{"num_attention_heads": 3, "norm_place": "pre", "lr_head": 0.00981, "batch_tokens": 32768, "max_steps": 4667}
Each number is 128 + 24 x the weight over its row's rms, rounded and kept within 0 to 255. Layers, rows and columns count from 0. Numbers have three digits each. The size before them is the row's rms in percent of the matrix's.

# k: layer 4 attention key, 96x96, rms 0.106, rows 73-95, columns 32-63
# q: layer 4 attention query, 96x96, rms 0.116, rows 74-95, columns 32-63
# v: layer 4 attention value, 96x96, rms 0.0828, rows 64-95, columns 32-63
# o: layer 4 attention output (transposed), 96x96, rms 0.0732, rows 64-95, columns 32-63
# up: layer 4 MLP up, 256x96, rms 0.113, rows 0-125, columns 32-63
# down: layer 4 MLP down (transposed), 256x96, rms 0.082, rows 0-124, columns 32-63
k73 094:138114138117123129127097094158115203116098090104152130149129161110127120151099100144120121121096
q74 086:126116153120092158131135099087113131141099078156122113140130146139108168128146134117142132150098
k74 092:120152137100155114178173135099118049109132107139149104122121105125131122130161164108132133093144
q75 085:125154139147130120120138137080126125178132160155078164134137132164104114116130146123161144112150
k75 100:127128115110130127101121120121089194147127139150104141132096143183117142112121161130120153133136
q76 088:132133101131148139121176099127110062171132153130104128144110120160152108116114174156097112107163
k76 097:107127143164120131076098138163130230159129130141107108147114110137140121134129094135152120111140
q77 091:111137139130095094130107110134091103169074159130131136164134128144095118108186126115129165115183
k77 089:144164136148124122100135106106120115152134139140094060133143107133081127140139125130177157137116
q78 079:152126180116114143158134116078133144156154094168110121131131132132117139121140126069172135174132
k78 089:136144136104152088124114111107117136125131091134149111096158155132114147101087138130110169162115
q79 088:153109132124116104149124126155133164122113119111190121151170132092097119117123120104102165158112
k79 094:178129141095126127151108136110151057100140132109142133122150113118129140141108085131101146136154
q80 073:128167176158147116140112087122097159113096100083156129161167127127119121159178121115143148152098
k80 086:097139089088151113145116122091129114088135177140167155129148107130140099125152155120107151098158
q81 082:126101142133140137111137161150167135098139110087131135155131119080124128146146116106130126117180
k81 093:112130116146137123156142127101153051095134152138135128125121107128126119123139154105136152110102
q82 084:137124122143163123115133114092101145160158146091133160137093127081104163134146133142170118122106
k82 090:144133145157132092134134131140117095076141161147099119101117126141125163101154177131154142133121
q83 086:119105106104169098085145133166141137112167128155112138148131126161172116118104155097146138092126
k83 096:143109140140131134100096124153147220152150122093109128118141151118139131140104116144117127183117
q84 078:106132108127139115149129101181135132111108123132131123116156089134195137135103103109075119111164
k84 086:155127118166125164089094112139150168108149110107120108144136126076112139171113088146115117163141
q85 081:125144141119086129129145159136144113138166168129135131181146151149149126132075132150137143115134
k85 084:106117124126093139102122113140142193125100116161138106150125143121124113132102075147111114157129
q86 083:143139167153168120112101176120122152131127122121158123114134119133134137119152120132086118129112
k86 088:131138088104139145180118141146089087139160098153099155133130133099095118123153166127145160134138
q87 084:164129161115111122156110132170189126126106140108090128138100155131087139143129108171163113114103
k87 097:129121129117120104191175150116113026115148138149138128120110129142125114142140152135130144094139
q88 082:123085098132154159121138144151100149133123171137143142122147122102104113145079164151105148156110
k88 088:141126147166130150086072123133134215141127104121128156125125144126125135140121083133125101150121
q89 071:110129126070124123110131104133109137137092142125102126161147144137127097112174121150100126111114
k89 079:117160117135087132168162141116173051120076157162139140145122071137135136140175154129131128130122
q90 083:134121129124098098147094164102175100119163104134185143151117136134104127142105125112153096152123
k90 081:145117160148112106150130129148134097149148158101137089129112111083156170126107088120155117130153
q91 088:143105129115151128140121148113115097103141085114154152071157096122137159087087198117167107129090
k91 092:121133134116139075122120118087142073138178105139166115127105161069115139152110115129163118146124
q92 087:136152117180115144138122175156103105172095105124094135135108127143086157104141142102159146095156
k92 092:102147099109107147155171149139099049119127130157110122120106111146101137151209158128118148081149
q93 079:115123139148141134130141095107162121119141152111115116167089141156120129145158104163098171116110
k93 085:128124089120116102133132151124121068114098123131156104135137172143115071116129158140138146122100
q94 077:103108169171135114140150130170141160121132110123117136149113111119102170124151137152182088112108
k94 079:117140120154144123163147139111116159111103154139126185132110113120134133140169170161141141105132
q95 079:146115127087153129135121165086106102135133129129135106129153135170098084119162138152117173116103
k95 086:147148112067140127129120142152145040159101158170142144147138131154111084138096164118132124120135
v64 098:089125124133142122144118089139136134138129159178123134130154116071119161070124174183147164133117
o64 107:123130140129138150143118137168124083102142108094139075156148133113124092133148071084112119148174
v65 084:124163114142126104120127072098144118147126160086113103197117129088093086089136107117111120114149
o65 086:127108119099147168151109151177153147135124117184115124064135123147142150140154125136111159134128
v66 083:159117061100170121130163162103147141137160082134103116152141125138104131121129111083137126113182
o66 085:132165156122107126128126124129117185157072110122141132163135136163162128129148162110117131131091
v67 094:153143072107142119160143142154104152121127092136117084129102131144127169153147134117108130180141
o67 096:153123155131087114114135118088111108143147102114136153128117142153163151075143111108147133111133
v68 099:165171139130165147160085129142143113134102150110120106168118107121127135102139097116142153115104
o68 113:134121130147115130135114134077125168170156125169151156142116132129118143107141113117094138146123
v69 093:139158132151117117141126080149113134106120160115159099173115128119113071147184107041140174137135
o69 098:134126113113132101134116155092129154123141116170106153086130119137133218134109133170147099098121
v70 078:128140127156165144163140136139081132120124170164153115135169103164060120153175122105113145092100
o70 075:127142126131127133141141132107133135103145147100101094119124137120178172093124135122146089140125
v71 096:130130110116149138127161150129133142146110165080150143103080120130200143140123136136124122129113
o71 089:134076108136106127123113097147130140096177122135115139112155145119073133131127100086124125138148
v72 096:081063156097128164111152123103109146144135082105145119143156124136141192090152121168148126131081
o72 104:140141111101121112132143144144150092149104162134076109136085127155172083131095115114097120119158
v73 092:106145158118142121140154100082116113137115168113138143111146121062150078138140125109124090118117
o73 086:133137123164126125126108146097171147114139119170114092129130146149126169131149106117113170125124
v74 101:141116120122065109149078135128143136143108114119099153121131106184137133153119142160091136146120
o74 103:121117175115142123100118094134115071102173121138158145126130139092109145093123130153169116141129
v75 110:168131119127159131128135140137082129143149126150114147083140149113152136149111094106170078132086
o75 111:117129145144113129140151133086109133125113164050114114137099084129123106134149120162139156181126
v76 095:136166181115107150139119106144099137156146157158113128125128159116086124175111117144089150106107
o76 104:129084161153137141130122147132159131139150109118158129123112117119110142123115153120166093171129
v77 095:178128127114128117104133115164178155120087083130147119180139119097114150094119151108152121148146
o77 090:107118102129114143131122128129109066165098125126162105102134101145137136147161142124091125108159
v78 094:068129125130113120125181141180085134161143154167105114166152131149069122149131132135143191123101
o78 096:150133147138167126126139133100158119077124088107132149141085131089177136123119107108136078135111
v79 093:103104113161137154130103152119140142057127109177110127124125111159095095098139110135121138094173
o79 091:133136138158130149136134064192095148160104164120140105142104136118141117159150114133109084146090
v80 101:127115160154108130116137158103170113113138115173138107093109120084148137131116158150130161116119
o80 101:104137100160138154130147132162112156153119164083148074155147106145114107104127090104110100122157
v81 100:128135125152133140168089113130135112121139136118121121150119133161106101120143089097109134072130
o81 098:142146109150160122128155161078128124112120149143120157117131144077105140112157116156130109154080
v82 096:111144149178134100142111142108133097131108153112121131149121141168137096148118107084104156139150
o82 106:133102147122147118130122151134137157154179094170104151108111148126110161096108149132150140114091
v83 095:085169130123155160126145117100181145078147126081130128156128165082185101085150108082136134110160
o83 087:122145102119143129160111146139100085182092116163118077093131112182105126150138145136124158087123
v84 083:162138080115137104141130153127131140123137162134106132131088129103163146120132134113116063110162
o84 079:114122132116115166149141111120138140098138119114188118096161123145160090117138139142101129162073
v85 108:166130122111104117109102169154181121076137108106131120129107148134132121114134096120144123110119
o85 103:126109141138151148139117064140104101170117168130175083112128123129112135127109113163093094145109
v86 088:119096135127138160116155160096131130106082122151155155132141149118118126099121194137117111073122
o86 084:121174112103121122134123107179110162157122133104144075153155094143133096145113072124117101142123
v87 093:159195126103117170119137180128171150120133074110106097136129119114072159167105131105140180126141
o87 087:115087122150115111132132089110116162116110134103156176162155138169117133108150138101121115096152
v88 103:157142116125113125143155160172145140129111110144134112165160144140071099120134157113127141126139
o88 095:093127119126135138106092101131138128119126103143156117098107116107178176137142119145144067103129
v89 091:127119134118158109101107184121119134164115097110139106149138143153181136114131133095194165143117
o89 087:109130120153088138112123137121129133130103129115138123156116091130113149114171136109101159147141
v90 098:157171098119144099152098175137157131122094118113131074167117122161129118103127123055143158109192
o90 116:130114133121131129140131106125111169178127126140138107101122107131116146137163160136138139130114
v91 095:120123110104106139135071123137161114079100106098181149135124099085121107135158135104102086122127
o91 104:150152120116132083125103109115119114137122136154112107119168129143126163118116119171099130107105
v92 090:114160100101145121113138186131116133147080146117152182126117148125135109187133155096122139111134
o92 089:106122123154136118119158091109125116089136125136143182129171099134111136121130105151111109128094
v93 108:133111124152143163155157071111059117102102150154152148080155118115195096114149124117128120151125
o93 108:141151118126143106142140184092159164147154148132069095108088139140123143138102121137125143145073
v94 087:093134080111169100133105140125079130157086137110127153097139095120173142128073136136094145150140
o94 084:135148148167093134115131121133135086115126134109110166164153139147132130128197136125128160164119
v95 100:143145150121162139112117117123103120144085093092137122152154114113157103113148139082152147095110
o95 107:094144121131124130163167134102154166167134160138090126132119129138084109132128115131078147115146
up0 098:091135133136163146102133159087152145113128169110095139154140155115160141112147121156122125145094
down0 098:078119102149147164143123127114103108120120161098139060100074128096163133095138154155107139084134
up1 112:119118150129194104111171158053152129168130141107106116165140103127143128106079121121093145088132
down1 111:105161121099146091157135147094100144149125166132090135141138148092109114191131151152131099149159
up2 087:101077104125138135113129125144141094153156094156116148120112111163158119137136150131151135174159
down2 093:114156152139088119133117158099129157116113136072107161188174120100137137137132127151140096080151
up3 118:147130142191144111105171152126082131107125162161105104112112119127129101135123126122108145132099
down3 120:135068125119142158165124095149096126113125122122153120141178166143106123135113127125141112163140
up4 098:128091148133099085098141115096135115137116107175163129186152155136135107142143161088136179155121
down4 090:097144151129094102130079129147108147098113095110130112109135149113152097130123137151153111119138
up5 085:146109139141126155124138158130104110168170141128086150153114154095135122061105131100159122121112
down5 094:141109115161131148116145121155163136125126092136142101081113134120129158137109102139120104151158
up6 107:140133155133144169109122087104099139137152113134127118114201142099128138107103136112090144137091
down6 091:179122144121112170164096115135129119114095158156136111107077153121201086127122149127118096111145
up7 097:157137105159101132093151134081084095124138116150060118120130124107152146139073138134123092113144
down7 088:105100129149142122132072165183073153130139097089169105124109127160127141117096136147172136060150
up8 099:118140130094126158081099111144182127092160106153115118132163137153150112113140144145096185126113
down8 105:153108101134101153103111105092142114098124124171088121099091100139133126118121103121129126112115
up9 096:078161096150207101146151128144143126151096162131132144160134102110107131121142117098154108112134
down9 097:132135129158116158114110165078111126126128107129095085094169173113144114161140160146137152162151
up10 098:114131146101119118122151084137116112160108145158125125158152111157099104102106125137135129121130
down10 096:088123105185129151108104177106146101139124122145124161146126089135119131148123097100166159123131
up11 105:099119109096110109105163138101147135121107118157156059170143140123183105119153154132093144127146
down11 105:149127097138136131136131165140101118105125130118108078129126126083162092146141158095112102134081
up12 081:110105119107152176134105149171124122138132134151091116168117125165188109110117135147159160109130
down12 084:136115132141114131121061146130115157129083106120152107134111167139113139109087135153143139154163
up13 090:134124139120139147103136147120143120140136127178113136145108108123140125119105136092149114131116
down13 090:116128159147109108102129121151124155120134103114104135124159090129135107139133132116167133122158
up14 089:110115130128110127101140115149100108140116155161108119141130109140142105178145145142113123182151
down14 096:074144099109129169163116099141201133135131142133135110104149129127120185145147128175154141111116
up15 054:116124123112165140119138135134154052094161127147106123116149101132132122142136116123115166126112
down15 078:119124118107105135146098136126116199149100142132127198086110139135129113113115137151154122135141
up16 101:121171118116124155128154086159155139124097139167142098149172143128140126120125103136107161113134
down16 103:149113131119151124147092142128124132141158166125112130098168108127057141169161109157154116133122
up17 112:141151141142097116113136107129173137111109143173108130148116112138115142120132113108129131128101
down17 108:177110097102119114149173150096174129147121141133129132131100138109102122112107151149104122150121
up18 098:127120092112174113126141154086170117149131161107085117131089135154155164125146119122085093126151
down18 098:139113144133122143125134141113109116113130103122175105114092128115146118090122110140170117129082
up19 101:161146105102177125130144134120132120095134164131111134127136176172133126184158158120116143123116
down19 100:095102096158145163129086123104101121149154122115141117166118081173140179088129112163103130129137
up20 118:141126108150167149124169085096105105131110099157140100142174123110146131112103153101107126083149
down20 112:132081143118133151126134137171132120100095146147108106088110100107140087118116143124126117141125
up21 110:132130117117097177112122083128081123134121132162142110124155130090129114126119100166135098131114
down21 102:105161126140138112129111135146176139143130156115151107100151148128182129126092118132114127128124
up22 111:190146133175149113134136151087079102099129132126146123138127132107096140181134166118113122116149
down22 108:107113133126144063118102088118102137148143151135148102148119118123156140087141144135105068161153
up23 104:137130141079139104129167120114150114137144104132113141158163119147126146128103167154112174166134
down23 104:090089150121109163137161135093165136139118146146126085096183122144112120165121151158133118132146
up24 104:129180129137111143107133136163124146120120181175130067160139146148097103149141111142112122138146
down24 094:103142151157106127140155114078128116151072171109139092119126113097120125147174109119145148105125
up25 096:102116101134128124113126095078109121171120136150126090129174090120141171162094140122107160155140
down25 086:120102108097127149108158100118109127123186152087136116130155105105166159107127127173146112114119
up26 073:124106118166110138115157135111110107166142158137099118131115116133130137075095104097117151118111
down26 088:119102138136091151135076149118124145135122122128171104112110105132106142162110153133158089171154
up27 090:141132100144149149133091123089133109128112114175113088129169057136133136166122104122089143101120
down27 082:090155129114145070111132135158131132145123166139113084140104165142113137074136161115138124097126
up28 081:119162127119138119105166154154184148114202109112066126168122156105098158119138152097123123097145
down28 080:116090116155152176101145148101078094124129175106144143101122126112103114131099122160182127112111
up29 114:129165105133145146091149137138106132153123122125115168156122114151155125125128118119066122167131
down29 126:123110156136109103147123124091089203156141118116126255125148136129106144138135106117096103130130
up30 107:113133093157111117124118125160129140119112101119094107194117118170161115091123131140115140167127
down30 105:141161162167174124125114151091142125153167150172167101156124101110085111087129126121056120141156
up31 101:129180120126094113109142124081111160107129176168134080163112130078145157142155112128121175134137
down31 095:131122174121123163111137132176137147123126146127103152123139143091114120163110184118140121161146
up32 114:145106142164165107146130129138110111134125191172169125136174102127093063108140148101134118114097
down32 105:112145121143100107147140139122163130102133168157147086142150172130123111108153141080149168120147
up33 100:141167094125139120128131113110116150157161123163143097165133097166136151157109172135092152164151
down33 102:108150141131128114163137155123135189184110130128129168124105140086159107141098135131130107122098
up34 099:147170140134170110104136164162140112141124117132138095140136146111171153123114101133129140125129
down34 098:117117101104125095135127099148166104139108147090112113095135125125102142135128100116134121122153
up35 122:107120113154141159130108156164105122119152087142133125143138059110144101148142197125122105126148
down35 109:167119147134124113113144110122135132138138157073115092138116104129131120111119144158124165101155
up36 096:089158134122155101121095114136114116146118133174154111115125116119158115081092090113128134109104
down36 097:135084114163144143089145130095065142092107081126102139109149090158132130162130142122101159142081
up37 090:118164130103130079096117185115111123111172114157118145158128150142112101118115114176122163127159
down37 087:165124143117145072146146084103126140126130165129118167103115140170138173155140097175108103101104
up38 116:141129142115132103097205123148159133126182189117158120106143114102135107121128130067114154104097
down38 110:117125104087095134133110149126111121164140101101151116146128132167081145178144127100112118110142
up39 111:127090085171100168118100072122088130102196156182139142121127113111133133132167132128135098106115
down39 100:115131126139160152115099126164133113177108150137165077125134092157098098169140123170111167150177
up40 095:121097157125126103138135122121117125141143217159140108120126108163086119134123120125160147122133
down40 095:140141135113131113112117119127115097096117139131133136112141111155083163084169138145151163077136
up41 112:148129123145166087135127114156125127117120130194129119144118146170107099132142154094099140155122
down41 119:171145109066125118137103113143102144143158145112130123123122098145122139158071121136157134130177
up42 111:131119046105093160135153092086136113115106079169093110169164124142162150104138146141135095121144
down42 109:089115164150123141126128126172145098123174129128150158114123190142131112130151085127126145124137
up43 118:105123126140122144152129082084115118104134130180139116160157154083110097089130140125127138151124
down43 111:161135154156120174125111152129100137154123093110122120136134153133146119097097105182129142107105
up44 093:191151103146101086130143074155091146119113125105136136132130109126094151087124143121147130131099
down44 098:067125139143139152102146137149129139138123120170121066095114160153109131164124159109096118128139
up45 094:141093134092167152134144091092087104129129098107102121124143109074180107138128093143125062154107
down45 093:130139123196099127133127092158113123121120145096132079100158087128160130151155149138151137106107
up46 106:161151102127117130108118118083113094116143135154147098151134095143118139123071120175081127153169
down46 114:166155119160137148140089146133147121135102182095130095119111104129109132118132118152081143127106
up47 101:127144130103135091111145137150107137120138129098135107198117154142117096120141127113156207142108
down47 091:162116122127161168149152100126133130161109119103124098141128090084141143113111161130110102125163
up48 103:107123119149172133129128088110123132150155157116116104146101163101123069145123189102119093067129
down48 091:101121135068142108137141122117164135150141121112109113072122128131127153126153136142139157113096
up49 111:148140104162157184100114143139114124174156159099103131131134132171104152129178172133142164106134
down49 110:121090119123165140139107177142145127070109116114163109111120094140131128088116138128127083166118
up50 091:101140083122174145137154152112098151149135148143076112163151098147131141121129145077135128105113
down50 091:129123119131101118122105127118125149136136139152172165107109168130127109121119139123151112133131
up51 132:145110153167153131145168123125136135127131131159054125141108145092118136105136167123135147078047
down51 141:092127122145113115153111132142135130124133134118126087094169141136148129167144087132086157106114
up52 104:126136131138127132101096110151131109122080094108140103157151066140133126104094141130123123193096
down52 098:108133129126119095139126153127095134128163110143126118134159113145103114145180110106109098117124
up53 096:133096129094127136105181158121134112114093110122154141179149167126166081104134113140095136127110
down53 093:126161138101143091165110150124101118132103155148122108119134096087104135150095133142085171158115
up54 110:104121138116135156123132145159138117116164185117152098125137129097118100142094127152094126144159
down54 109:148097177084155110132128117135133123147144167141079137102148139111158105158161147073131128127128
up55 084:085114088129168149131118112168106141106097122139124148134170175108128106142143147106124129171121
down55 092:107124152140140056119074137151160155113127103125125118124136123146126175163140114151126129134130
up56 118:130113124139120108128151145078131102135119165196136098138186136146136133107112067149154141136091
down56 120:125127101124102108110108140110097118156121114159111115083127132156112122136104096133123148172150
up57 096:131114130148135087114122098178141143113126125156115082114122155127118125106142138121112128126126
down57 099:123144132126134110161117136146127140121134156120179114126100106177144140096109097120146176124138
up58 099:124153115127162112117092167130131153165146130131055121145118122177099147139115149107142123149130
down58 101:134129128147082153106144129113070117137132126114193119148134137107160118128160156116114107144106
up59 119:101106114115157122110103096118088100151124083118165111160110091126193122119144114123094140161141
down59 120:145135086117103147117131120135120127142111155132104104146137141132116122094103121136159135088127
up60 103:127102102131128131127180114132092124132111119124125113100150096124142059118123146071111106152072
down60 089:110154161106122100119123126154092127117169101094181089126148112135104172147098162128159143136085
up61 081:103109128131136137125121142087093114151132139129089125160132128082148139111135163128155115133134
down61 081:130121146105147111125130127115124156109115140127160113121148153118126103088154125103138110179126
up62 082:144138110115140132127131127127132133121145123115118134111118160159165064135085132149105115078123
down62 092:080122151142123149094152136174114155116078080132118167098165117122088124122145109112140129145150
up63 080:098158080173141162131133143115119156100119117158130102136126150128141153090144131132086138140104
down63 084:130120170104110104129152164104151137098160123112161111094152116085119108130120104077112144111114
up64 083:114138064164137146108163111147138109171152134139137106141121111121131121134111151120105170085157
down64 081:111123131157137118155083160147165155139142111114153111122119160113142126113100127118163101093111
up65 069:114144114168116146075153143149150117187132089127126124144101092104117115077117114108123126138148
down65 086:135108114111098084129109133130098172119107104150153135085121149151100172154137135129134153135131
up66 101:147150104118156138150114145132128128079161135178096097152092156125086121124141157148126093190070
down66 092:150150143134076095139100096094165142156189133108109128127111145171126102121156151118148120144181
up67 111:132115097160150141097127129137131129173146136182115134122144072138140109145119141094152092092078
down67 103:116125129143107126148116096160185149119093117091132120078148106122158116127159130186146090119164
up68 079:109122151115179141123140135140154116143160111165096152128137077149141117059105105109141118128151
down68 095:099092135137098136109116089129146148116073124101126160135168167092052158176130115151141143132153
up69 097:127125118146115123103155130133138160103134169127160140139146121147154106144111148091124172147147
down69 099:091137175099131121124105181170144133133135120141099108142086162118116171161131108147156120154152
up70 110:138132146153122138099152114132117115178153118161064112137108135141129096127077185118139121149122
down70 095:141181097118122144197136135134140135132097139096129082143113143117116103106139094116112159150150
up71 094:113124090119108121143139096125186109148116146160138099134094116153113077104100167133117150169152
down71 087:167131135109162133140209152155135127113133152160109125139094092102129144148132124127146146092156
up72 077:150131128164141115099155154162088125107087140091100151113128126116099121104120152116156101120104
down72 084:128117114130116077160154139136096163175094142130109133126120142111153147104101114112133130153124
up73 096:143158115102131100106096110113131124125172111131094142120141112137139131146124126101121129093123
down73 089:125160124114134122116132155172140151131124158083171129149081115153129121172110120142104167143144
up74 094:120119062155134147107110151091104106128136154108068128128154116072116149140097135122143085172141
down74 087:100122150110165138124175140105132139100144100121089139102096120080123125152131160112131104112170
up75 098:135144109144103135124127124087162131103107166169081138143126136134108083108157104138103117151149
down75 101:174138116120153165151136107118104095117090116139148140096064143129106139140215109083162115102107
up76 114:145131135128144128151099113099116090160095125152088112155182130156130145106082158141090116113124
down76 120:157108126142138175133113144134172104123143095110105113108122119162126115148116120101152134171116
up77 126:155163079092113122109174115098132131124139121106142088148114142115129121120123121108106166135133
down77 110:109144140139108094169149134126121150122150158150125093108144148136123093175090137118096135126105
up78 089:115145098159105180072137133125103150133155150163121124143130095164142129142136097116136136164140
down78 098:129114110158105124112116126131111178136149147135146112109153153093107110082111131128101113123094
up79 113:156112105169134121122161134103096110139117119164103129163128137105165099147119113105138136092090
down79 116:148117150136171146107089125106131131117141097066109104148130139109147098172118152108098145161159
up80 097:109119148118123183118105158063134110099129154179127129152134133108131126106086122098142142135139
down80 089:119093109141160131121162164123133117132098122122115139137104121098138157124141145140112143124180
up81 100:128146084144129129102165147158133154120121158115098131102122153115156092146129160114147142101111
down81 096:150099107168156097084083162135123142099132098127130141104125145160120147124137113094137110118085
up82 085:094152134128098121088129070167140129136139136157114131143128132093142118147128136100140118101119
down82 094:129116160165142132163151141090112104144103115114104180129118130106093170169139103132154136141123
up83 105:145171124069146123133144137113181104115139122197144114119145121087176145119101147151111162150134
down83 101:111159103159145158120079146145117132160113095137145103186106102162121086123160101130158144105122
up84 085:142152106105157130125122102121109122092156134138142112138170126132128126165147122145092129129155
down84 091:111131153137094088106095161153083175154105099163098153099113119130071149140140133127154135166114
up85 084:115147158128123138100127192103130144074114175147102137144146115128123113135118162103113113181094
down85 096:118142145154111131113103104178124133115138161130129073175176183132161136131144136107113126129152
up86 102:137112096174107167106146096111132116122130143148130127137152114101115106118135132101121135135135
down86 092:156155131150138141143144151092140128178085107116122073109127125137148116168121124132133110164120
up87 104:101121096091145105140149130074106095147133153113128090149148117121140128128135085117117154132169
down87 097:142121065114142135163148179141103135136162116097148125120118143106177156127138077133137118125157
up88 086:115167135121138124171141082118118128143105130153139070101126104103127084110134130093112129116175
down88 102:132070109149109173155121104183129130155149135106114182108181105123133132116114096127131141119096
up89 075:113165072165134162092146151099124143165104110150102068149108090162117123119120105117116151113136
down89 095:141123152114136134127103111142143156159082159110158159106133123117134144141099132118119093117142
up90 114:118132111120144109129131111123120108142132172177111129110172129113177098158122122166109087109127
down90 107:166114148134133154151104135112179140128143136124143099098073131125127108136126148084109105093124
up91 110:082122087148149124133137162139108118198117174126111135146119111144112147076099159099139136106132
down91 106:112101122149082172148139121146138120091124151111116124097163079125144130120124112144168103127124
up92 093:129118149094125159145140037110133090144166132160132137114158112172141069127119135092107140152132
down92 084:156116110144132119144130111109157116172079176135113092133118110095125158084127169134120139119138
up93 093:087142110131188152132143135132134125149099132129118156118119146104140124121104138131130103089098
down93 099:136134143126113113108125140134144143072122121121183113127140117135157149150159109147126135165127
up94 107:146124117118149083094150146133117105150123097108135122195131116125139150115101100096131133126123
down94 100:116152141140099091104116124104121150164116101153131152105122103135144114150190133186128121127108
up95 093:132138078150113143135139128188116135146132134135062082137129071145127137109120101123147105095139
down95 100:129073162084109119109128120154122133174135147124120139117151061124150106153166119115146132117133
up96 109:092134073153141111099141143134104144154153173121140127151099136110139136110153155121162142139138
down96 100:131134181134149121130080142121138137149105141142070107095129079146101099144148142104160136151118
up97 101:139168128111124107089119108152066119130138132139123079157155145149134112139125123129122132114122
down97 100:155168118141031072104141105140130126123157128118133141102107127153142150140136113123159127132146
up98 090:126122074132138135103148121134104139161158102143101122127134115092146138123101126100144148111119
down98 099:118093131097140118149131148136119166167151132113159149143123150152112138139194129167087118147114
up99 084:122138150110115124088143116188140125132141124118108118122144136194130114086138118131147196122092
down99 089:128119134114127113141111168114128123127105103171163121153129075127119126135170123151171174138066
up100 101:127101123146097101113156083115107133139121113122112071110146144139113109093132107145087156169118
down100 113:102124137115140140164153122084145123146158126142096130148173107152156141118141115122114142131129
up101 076:117160112146167105146155101076127147083155136144098135141188101120132148084118106107124131104139
down101 083:114108132139086094110097125163147152158105129091115086086104126151100142171145150122142121186164
up102 095:140143098141154134112138099145140141149114106134122134174163144150141142117121136127158141112097
down102 091:123089129183096152134113116140115108142120133122096136109130130156162127118113127158147136129134
up103 135:138131124162129179101146138152110110127163098122057124168138126130146116130127140129120102105077
down103 141:095139127107170149160148112142133120138128176131146106123119145131119127150107124153141173094142
up104 103:112128153106142140106158122150088122152117144118122141099165142084110052148133133096123106139092
down104 105:090160123151128145108131087118150090139114122096110108126102150164181163147130174138149116144101
up105 117:137164153123092133097087142160062120099123159157094117166139094099138135148141164113106106116098
down105 111:171164155137146128087147124091132116112160135102118094102144122106118122171103095097100131149121
up106 108:142170120123158125127147101092076095124140114194087096088144116167113130139099127093118128127145
down106 098:070092133114113144083173142184088089115127122135170108177131120128125158125077097115114167153114
up107 093:132148078128118115129126110133125130133140120153086161101127167115125140093131142096120115126140
down107 097:127145113150141114131116162098117141129125130127121123118101137117084151146129125155172140183124
up108 114:131124083124155118091180139146110120139119131137081115148125105111135169133140140131140120122116
down108 107:166146132154074143082120134137146123138145113101158118095096149133151154133129095077176105143102
up109 122:110125141115151156118101121117085142121101105149170121100155117100155101102086153126069104131115
down109 121:145154166155093140135126137103057118120162121135093138151112145137121156152114088120130111133170
up110 107:130144122125155102124117084090161150134091135138145091160152156133109096114128110111111146157030
down110 111:118112132118111105138073102152120134137160115116136132169125129125132145111128153097172152122125
up111 110:137156148158139106112134159138106129102146149159103115159143132119097127112140118137144163119119
down111 096:093120145139124119145179102110125116080143167146100111115110122092123129127121101141106132110170
up112 097:195102153172113158139125091120149129128125099149119114126151096102171128147167137135100091131098
down112 091:156105088102136137135159130152150140087087114138122132161071124105127137114149123143112136143176
up113 104:139126083111138123086128158140166142119153116109133146162125131104141131098109152105153159114097
down113 102:107186118159149125120110148132137126171115133156125104099116151120124137099165137122127145140141
up114 108:126130096111132158129157105108150137103154167136119144103171140118176121114118152141148127138111
down114 098:097166175121149106091113155154118117145127144141108118077144124124107175139120120118136121121116
up115 088:106178090137143162128118154130122126068134105106114128141136117120165123118119154128136154120123
down115 088:116146155110117140094129137145113104088093116123129098105116162102148122117112097098150147140132
up116 091:113150129120176104162118100093128095135137136121134132125192125094126118165084101152113109111136
down116 110:133080138124136136096097150136152131132106110155111115121130093156133117112149138146157147155160
up117 108:117117112136117068089167132119087110108166126163129101152138143130152118127084106114114154177114
down117 103:132177121097141143119109148140132129112116079140184078175087135128173101114112125149118115148108
up118 109:155105087133124120120131153143149147127146115129105116113121100160165105149103138085144150100102
down118 101:141153136166124093173145109154114137161126130136132092155135151126166105103120109130124127122092
up119 103:158139131137122110110148120152096133126154072105118120141142117137125106153115145131141133098088
down119 097:129155121160154126151136162084154116143081098112125125128153110101118147127111087130164163102150
up120 094:150146135118089117110138080088129143186118119164086119098119125170168139114162133115096170079132
down120 084:127150139115129138126122110166109135134068171122131113120116126103173148143147139124131134171148
up121 092:141131124100157107129157119101145123144167141147165119145151155114120094164124108151128069089136
down121 100:144140150130101101125157140180170134138079102147123160137129122152086136127138121129108064142135
up122 097:138114144162152172117108130122157113138146128181131087134090117107109098099109125107069105131081
down122 106:145125125103121124112136108139112135106169124078141162116180130127122138140120096104118184129122
up123 111:165133098135110114090124115093123130128141128142128077169124137103131115170122135109098125136142
down123 122:079133092117141120157124154116130127113110160147169105120160112165132146139108113136092109148138
up124 077:110129135115184125125095134139138132087168151130115145148150113141131110139064138117123130172106
down124 088:115119154167106101119142127137104140123124121181116093137099141118132155142132110158173141117160
up125 105:124151103144181092119149124070068130150136147136145098188111120138156125129130102082106162112136